config.yaml
n_layer: 8
d_model: 192
n_head: 6
n_kv_head: 6
head_dim: 32
d_mlp: 768
vocab_size: 2048
activation: "tanh_gelu"
norm: "layernorm"
norm_place: "pre"
norm_eps: 1e-06
positions: "learned"
qk_norm: false
attn_scale: 0.177
bias: "none"
tie_embeddings: false
parallel_block: false
init: "normal"
init_std_qkv: 0.0361
init_std_o: 0.00901
init_std_up: 0.0361
init_std_down: 0.00901
optimizer: "soap_variant"
lr: 0.00531
lr_mult_qkv: 0.7
lr_mult_o: 1.28
lr_mult_up: 1.35
beta1: 0.95
beta2: 0.95
lr_head: 0.00969
warmup_steps: 200
schedule: "cos"
final_lr_fraction: 0.1
batch_tokens: 65536
seq_len: 128
doc_mask: false
train_tokens: 154100000
steps: 2352
dataset: "wikipedia_en"
Each number is 128 + 24 x the weight over its row's rms, rounded and kept within 0 to 255. Layers, rows and columns count from 0. Numbers have three digits each. The size before them is the row's rms in percent of the matrix's.

# layer 5 MLP up, 768x192, rms 0.138, rows 78-111, columns 96-191
110:114114131098121120095131122157117137118181175100148103109158105115090171137094109125125144134091110117105130103075097155132152124141120102125154126165119130112115109125087138140120111171160132124141100135103117118141148140145109099170165118106100122124081141125143093127097127129108142170
105:136103104111127061137126132141109148168101171129121097121134132156105135135135128089136141120096143118100112078119141118159144157126154121099121153122196138154141122102096166129121107168119140167196090101162160078135163173108132111156135110129126147169136137119160114139124144111121139155
086:129144066107094120104070110111142132129119097134162140155125152131139139129125106174109122144151105137148145134127183118148095111114082106117121126108148074106109126136101115134167094098125128086159133142128161110131127112145144159097093142100115143099135126153142133150147118147150157130
099:132118129174145137141126154134098113100163145141128114117108145121112163160138133115126095142111123132122121085112127120142121172124104096090147160170134117091112129092136141135151136105128124130128118148122169152112142101132133113168135143133135058096122124173109135124151163135149105120
097:172101106137149134153131108118139124150095101127119172118116108108129141088151180080184144141146131142137132120112113124128096157143106139137128158093120111079107113122097137119147149120140156145112108106156164123098106149119108119116159146109117085092091116133103143169128104115107138146
095:112093137125115118113117139147139164108138101129077093166116108136147152126136117119152153163109117105069134142135121139117122118096107154195100156115096133127138120140106072165100138084155128153153110112147111126134105132146137122171103131155136135136120129177103121119156109154143120150
104:123144101126104149159104120111127160124182140125145142116132120145117124138137141092092096159128090135113160130128150149112118113113167153166110145131142132142126158136149125106094112126118137110168133120161121127170132171153182123115100081075112129077155091137119149122096158161127133127
096:151181154152097133150131155153128121127150185123134122133132123159133130099129122114118120124129086083125128138097137137140121087140126135107114115140110124089166133124113138137094164135117154122154127118105111139135142149103111153113127151080142117129081145102167111149131161178065136132
098:131112108095103116137127156120115113137106147150155103110106124117143105144182118120145132170137134090114120124139156140121126109129127133100126117153110178080126178133140139140118115140181175102156124144148134105119121147160083121129104109095097137123198149120113176085102152137154119169
105:135155141110126129094160148157103145111128137141146133116176087080136149117157110087099149127130086129102092114114101156166141093136114087137105171089137141111125128111125110164103101157110098140143105170163159112097124138108122100149102135164122124149158116144105111091118109170143144172
099:108131134170122157077100118158132141134130133106138189149117115107138137078110144133129162140136116112126157140122151104082129158139085124141119153106134144143142106132132124134129155115104102118142145118152128136140138127148151115144146127117148096113123138159101106122137161107108105064
094:140148147136100178146108156167152116056144151147148127159109115132151157125112124135150143119122107138118137143128129134125153141150162083125137105133082123084115156142141095128124126152081130165120143143105145111154128124138099139132165129140088091159115155117143131133144175168108188157
102:106113125137109158153137122136096136114119120131121103116152151164125157164125100170143130100132151122146125155124142093157142129133144165120123077142153124090123098155129119158124121077136146134103121137132157136133119154126080121109148164121130180123184125135141135146144133140121177135
101:177108104132127103145142157125165121172100158099128106095124130147165167097133127103131142119129140077107131080137122167176110101120121131101125170119089095129137126134110094111137136116178133143138133125119147130166158158103107097106118131111075126111163143095130102146149154148115134097
102:104123103079144150156099144117105112126115179116200149111105211103140114113126139108165096140114115120148144157114126132103091100113116094122142125159140106135079103154134121124129143143086143128160119155077122142102107096130131120148101157155109145126126143160143165059147086124152150104
096:130111136105120133137138138102117127125187204130120128072115106096111119110083133117120104134143070104132126125119143131149151109129191139121147117129104124148146121123138147104150180197143109163107128122114123173131093153161153133135159134135132095121135132140134153133143080140098147129
097:132158136157103127122156130132105173117118125126144183129113136120106105086117160115100138158099096134038167139125150134130136109103136151143113130111138100164134110132124103094150136123084130116113128143070137098132173143219079083119124164109125144134150147110171168138101118134119093117
089:180099169157083125107145097170135129129142123104153086126104163146133134164154133086113128114125118145140162172136107127127113114154106142109140103113115181121164128134117144108157160112169131119119126104179177130097143152139142121135205120185148151173122144119120162118166096109123149158
102:117120143108155117165150141142151113114111173107167154107122152136116123148140164130122126126156125145088146133154136144126099070134098148131101101149152126146139095105133154133134090105128164173096118114095163128152118112132132146149098118089089138103109120128121141110115149160151121067
090:140102126128124146134153186192085142112120103178155132140158143125170147094119127115183115140102119121112139171092138071121140133151142164161123140130145153121110141102070157157112132130135182154136117124142153102122117127140091153147078171124151132131128125145116122108151142143111180118
101:138108123143115146118133153116082093132142108135131092181163120140091134191094113116128112153088130149095120104143164135115130124134144146108124149114129158118148137095122103181116119092096105131155106167135155136115138127107126107135125145148118090133101096127124134182085118101134109101
099:128102115103124144140116088113099138110100109130150087112138166122155140116102147111135137147122079177146123164163095117179147148098122100181129175145095122120147105142143126142136152100148101096117106125106136096079107137151153107154065093129141085113169115116140169152119123161118165144
104:115121151156083170112123156156105112092121108118119151146103148123131138098100119152099126129093120130097110119064115111128099105116167104117154121150090151136154128104151121143092106063138135102154106071155127134157086156152144148154131123133109172145129116156143157145158124105134123139
105:099108130103067087122116152131131139113166120170134138135126114102142100113115119143130092195087097080112157153213149121153156123119155091135146135118130100093117157095125115159154093130119081150109124109160078109157111127111123169135154107140117090141145095115135147174117145102131134152
100:118133147103098072116088111112086088143116148129094148103085146121148122148121107102130128133103101133099130134134136171150127104081098141178188107111115124112151161109135125145107151123108133079142112116136152152083136151142110101111094092113097128101179144139181125108141106156106118114
106:114151111103119103095123140117130099117166094126107117122092141112150134121140141149125105133126128094113163146151141136106127139131151078132128134100086136176148122141131134155129134147138094111147128088083131123139163138157150177096157085139132101099159133143114142107056102135101117154
102:140138157166126166112116079129131120136116107145162120118125158136114144087139115130117113141104111136105139114113101127121103067104117148169109140144129115110096152129130103111099152124061114159102129145129167179142083128138168140112150141132106152116125183141154135139094132133122145092
103:090143084150126093153098149155152144152145117070113150105155134126099148144089147090166182119105128119123099135149111135077116133140104127107121104100136074076140132155145093139111169129120112136115109188135161126150115173175120116132100189109120108112154147173123140118144127133146120151
108:132120167156097148099111116159164111152137106135099127098110118131094120153138118126119099150129144109087112079112115132129145137136109109110141128102133109103118136117187123085150108127147151128117114106146173137152165175094083104164119173141143074127157138110137119156116085149136154154
098:130187108119140146137083125135155131134123125134147163129092139097102172143138144109147125100138121133082127106133142146132113128146128132139105121157168161106120128140147113126124188095106091132158163130136149123147104101145121097147121152147139123156070085132129128144119112139177135133
105:112129079133118144136087097101141170137147155128099138129132131137159126158129125170155143108137121155098108095125125094171102143146095144122100111108139122107185134113100136126158116102141107125170127066138129148132123142132156113150127115128102137122147131125160116110141123127140122101
100:138103111142135081126087124146116102123162088105116126154073115098171151166089140103175138164141129142128134128158080125152111120144164092118126125112131103127143134105112122140136132119168119140122115157093144116105144146144135161138119100117109135146144120159113155118153111065119088143
103:107131149122142107138142073126094112126098150122128134109103131094143145131130153131089162159138163133120152104132103128182153146119137133161122119153151160147114113096138143158147151131107138121056139102096112137118080105123138133153115114110158087131125142100131156108113146203137141141
098:150111119153100123182110131094178146149139112146145117131117135106169146125113106132082123148132135148129087141133137146125130130151116113110125160112096123109130117149133112145072129136107145086104133125148178137144114155115137133107099127124147091141150113117131164093102126115138157157
# layer 5 MLP down (transposed), 768x192, rms 0.108, rows 78-111, columns 96-191
109:132157116125148126143135101139136117120137102130118143115154124035085116095083138173123158151109128076114127114109150176111162089131119179102137130165156146133138124117133158147133090108135090149108154142135098150133157114107068119152131117094147123122146177153130151150163126160158154167
101:165149123093175120144146148166137151176108121101144122116110121130136107139091134116075097154100135132139081122140121165133157084148093134139118112110102128100088130128148103129131108124102104188129123114152114130128118093187157176141114119120097108119145152116108194099104137144105163130
097:137122148137165122170156130141178109150117122123151138092098079148134140186167121137146129150083090104133119133135134119109153163179100142124126144117163156108119128108143091106119104102145142140085122135091131145141152094128151109191125127151148125094106109133118115162139141110112119106
106:106087089098171130105111129146105119138140148150127181084133140140172109134189125135145123147118162158155101101066127113155138101163111166141109136103082127109107168120135146124181122151156144119133134091144108110156156129152133094092155134105155143117103093119154153138150120121088144127
096:112155154124112137134170148145114174123115146153151096118128084132132152157126123085116148119128091147111103156125116146111141139092126152155162118154106107158124125138126149140158131103099122116114165148081068090099119114160115113106116129143132144152141137112119165100163144136125103124
101:140144140137131119190128166109134114155108137119112166101157170154145161112128097138080152125127044108163118158141118111088123116156099120174193165180130122147104148131154175116148138112120124141094135148118119114108105098099139137110132154106135135124141126121104082085135146129147128110
108:160113126164154151100114113127139138119105122163115119133130137141153135120155119142128066114137101171129176184154137119118148120139131147130161134169121120132157152129132153099154150125148126148165106106137120065096089117136116134171124108130109097153155146131135088107146140125134118141
088:127175114152098099140120115146143128110138132116111105110131096173150112107114147128146131125196142132144110132123117110111187096088119084118139154124083147132135133135144174136143135153136112142160137130097113160130121089144141160175137143121145148101127149148164141146119137102091157129
101:123098098121144164164122114111127125097160111139117141114143088130169104138151103114115141121132148165113147147091136086136106128117140106122125124163133115130126183134161129145160137081121127071138102129168153117089128155129095139105173109156121112121112134158111121138132159145164153159
103:111120154164139154124080099130130126119114099125149127160135108145129103163164121138185102175159122094131138113143127119103120143134152144140088146125175102165121066116157180104132130136132166134123134085143098135149134207105153120119100134077124132159169106115102152107142083126150127147
105:140135120136134132112125138110088144079168131087136119146163114126147132102120164100127119146160108151135128123118160107099117136110122113129130144118094086160133160161126176132118092100128135134161129108107097162149133161142141124130136104142117134118140149123144088128130116143146111186
084:193116121145129162115153154136127132148115167120106105103129072178168066114112134134087123108129130076129095140117117133093147114124127133111071165162146137129148135154110153140135176078126120095143130167182128149144114139140138174097129111117130114089132095101134104137108119134129111079
091:126145125161142159120162097106117082168182183124154139111118125158104141142149186148137152118140128115124116145128146129153155111123123126112128124107117126150102120099119155115140139175114128114132102105135117167151099080130136119116131098139145087084139165111141132144159123138124131141
102:120099166121128143113127181159122095132095100161146172106120167114093135083189133139153137140076148149145151123108113132135135181175183080101130151107131176141148155155162164086110164103180107109153121096141129129120091123117063126104131098114122132105101168120136151119104174086166147148
100:162097109103116092126149124133120106148141099125145133141098128154116111131131115165174131141095084144121124123166116120119156122114153171116107134156114123069124138127136117125124140094151091134113126107130130148116150133125135142100162097143130078111121095104143171082114134142147171154
097:135088138113143125116100164097135103125105129144136104137171163134131124123132130125137153152156154169126119119121091152134116120112123133086099112153141197098074122130146165115099141154139137162116170084122113093115124136170126107114119103101114118116158100139117117163123091096137121104
094:119092121142160120128090147133153059104151124151127124161087141126122111140131144131119162099151153174141143074101155156140148147170144125094123161161100104161161122125112145158107133122142128164129136131116127137103144134108170133129148133152099107116100145122154092140097116118157159133
091:135115124165163172155130072156168120155124110144136161108067148159116139155100131109152096148129168148170160093132108114132071141159118119148128107127132132155115130065158127122168120101122109172141088071145114130108149125143111136156116095138122139154110140096127121136167144147141141115
108:182128122163130145160116115141117126154140161112122152110107132127148118102145157123135166140121153131132101138164092161115184109156168118143136169111078137180118126128110152153102114120119137146137134122091072137089126118162148145056154146086090167137099119128127150134130148143159138125
094:077156129134085102152119158120136101154146098085151142134087146153139152124125105134081095145111147115134100112162121140136116111124192128106168111124137118138116109086140134120146123140129102110107120097130145119075119124098170098107131153154093146103144116171136142119174130104135145132
105:201132137105129094112110103145123141083141108166118128123138129139119129101124096160172131174119153140120105178127130107094144159111162151154129122126056093158111183130104128115124109140115126152149124084089093120114111128135139112144156129113142105114164151160123129139172128133162110104
105:116168119154159129131146129153171118132123139159155139093178124128107073122102103190135105102111169102162174109128158126154137115130098140117135149111154139155106153130138119111151089133126107157150126144135171124093144094173138148099170132131126139168125120104164093120136163136138137154
102:122129086128138096138106069086139150157097126121147103121139135153101116114139128163134145141121095119098159151089118149097140157127101157106089151160145131130123084087118139128135120141148132176144096125105115107150154106124108150130101121120099110166137093166088116131148120121125093127
099:135111130118146135134150150140107146138132115138042141097123084145174115110090118114128130132134116142170123127162136144100109077148115112100089172141121100094092147126154129137117116103122135134103129139127127134150144134050151143139091113089154150135124123133172176115120174138088162113
110:129152107122128131129152122110134127113162098120131170099077142154135117102108143185127136123152159086119119134096092163121113141153122157109128175108133147140163113116147127124104142132150146104118114161081143114186130078150130086114150128153112137153148124126220123151127081108113152156
100:105139125178164100156116090151136077157118151168086144093110134140094124153118066138184155122132139114149103157155128149094126096115156150122102145122139117123154156140125105151104122133110156121123127089087128119102140149111130161161133143125145114117077105118138141160137093157121113099
100:149081125086110120134107144142155099116121142105134102123143103147123124106149141126136152128138118115094117089154128118108175164113164141124113080173152142155173145099142109109089104139164096141148113118093125109148161152076076112103110144114127185118107122148155119128149111155131107148
103:074118136145119136142164118135121152126128144142148160113135142196164123148147135124179145122120151126116118121141102166120163108176155114133156153142114128125146177110153116117146091130144132140137163132144139108136117163147083161151090165095119141133120114106109161125110163135129127101
103:119140122110099147119127117142131132126150125124117105096148150143060122146150125121122122133121140141117093103114190122115157091125139089119105093161102146122143120121124125131148146125131086135130092088119130155104145138108136166153135133124165104104140079126133152088105149103113147129
098:133129131087112105135111127134152162107118123073128120116127117166068128139141146141117109156143116134164108118170149155188122100104160116121098176110139143114152143130144119142139127056165067148143165113140117103138145112137097076113153150174133111144101094143103134112102128144129129126
097:103119123126133060116160149101097090134123151086166136139098136119129106167168124107133155166161126088089090132140120094102159106090122142115104078132135073184137149139160139115087138155160166127141122127097153113118124129121148111101127153112133142112113146151145153079153158113133141104
107:143097161128144108134139135103147156079132135113176121116166167154111077147123163163126091108154150129119122131105115139148130153133093114109145153106119133166134131118138150133167130107137113122135093139153147113105131079081123118126077133152134183136137117175159134186155119110160126155
091:141114170157098122162101114118115133105101124146151128076156137113123147152125147167151126120132137161154139159147078118158138121151143172153136173129159136101117106059122115116132117122060138107122131098163075144123152146149113099084153125141123101124129159150159104081085120123102134146
097:080063125123145117119122132135090136137100150127135144124146149124155135156144093112136130100140136146115169092116154146138136138201141147131123132121131116143111094111144129117126091122151141141166111090142195124152129084111117092149141128111172157134166090120168127109093130147124101169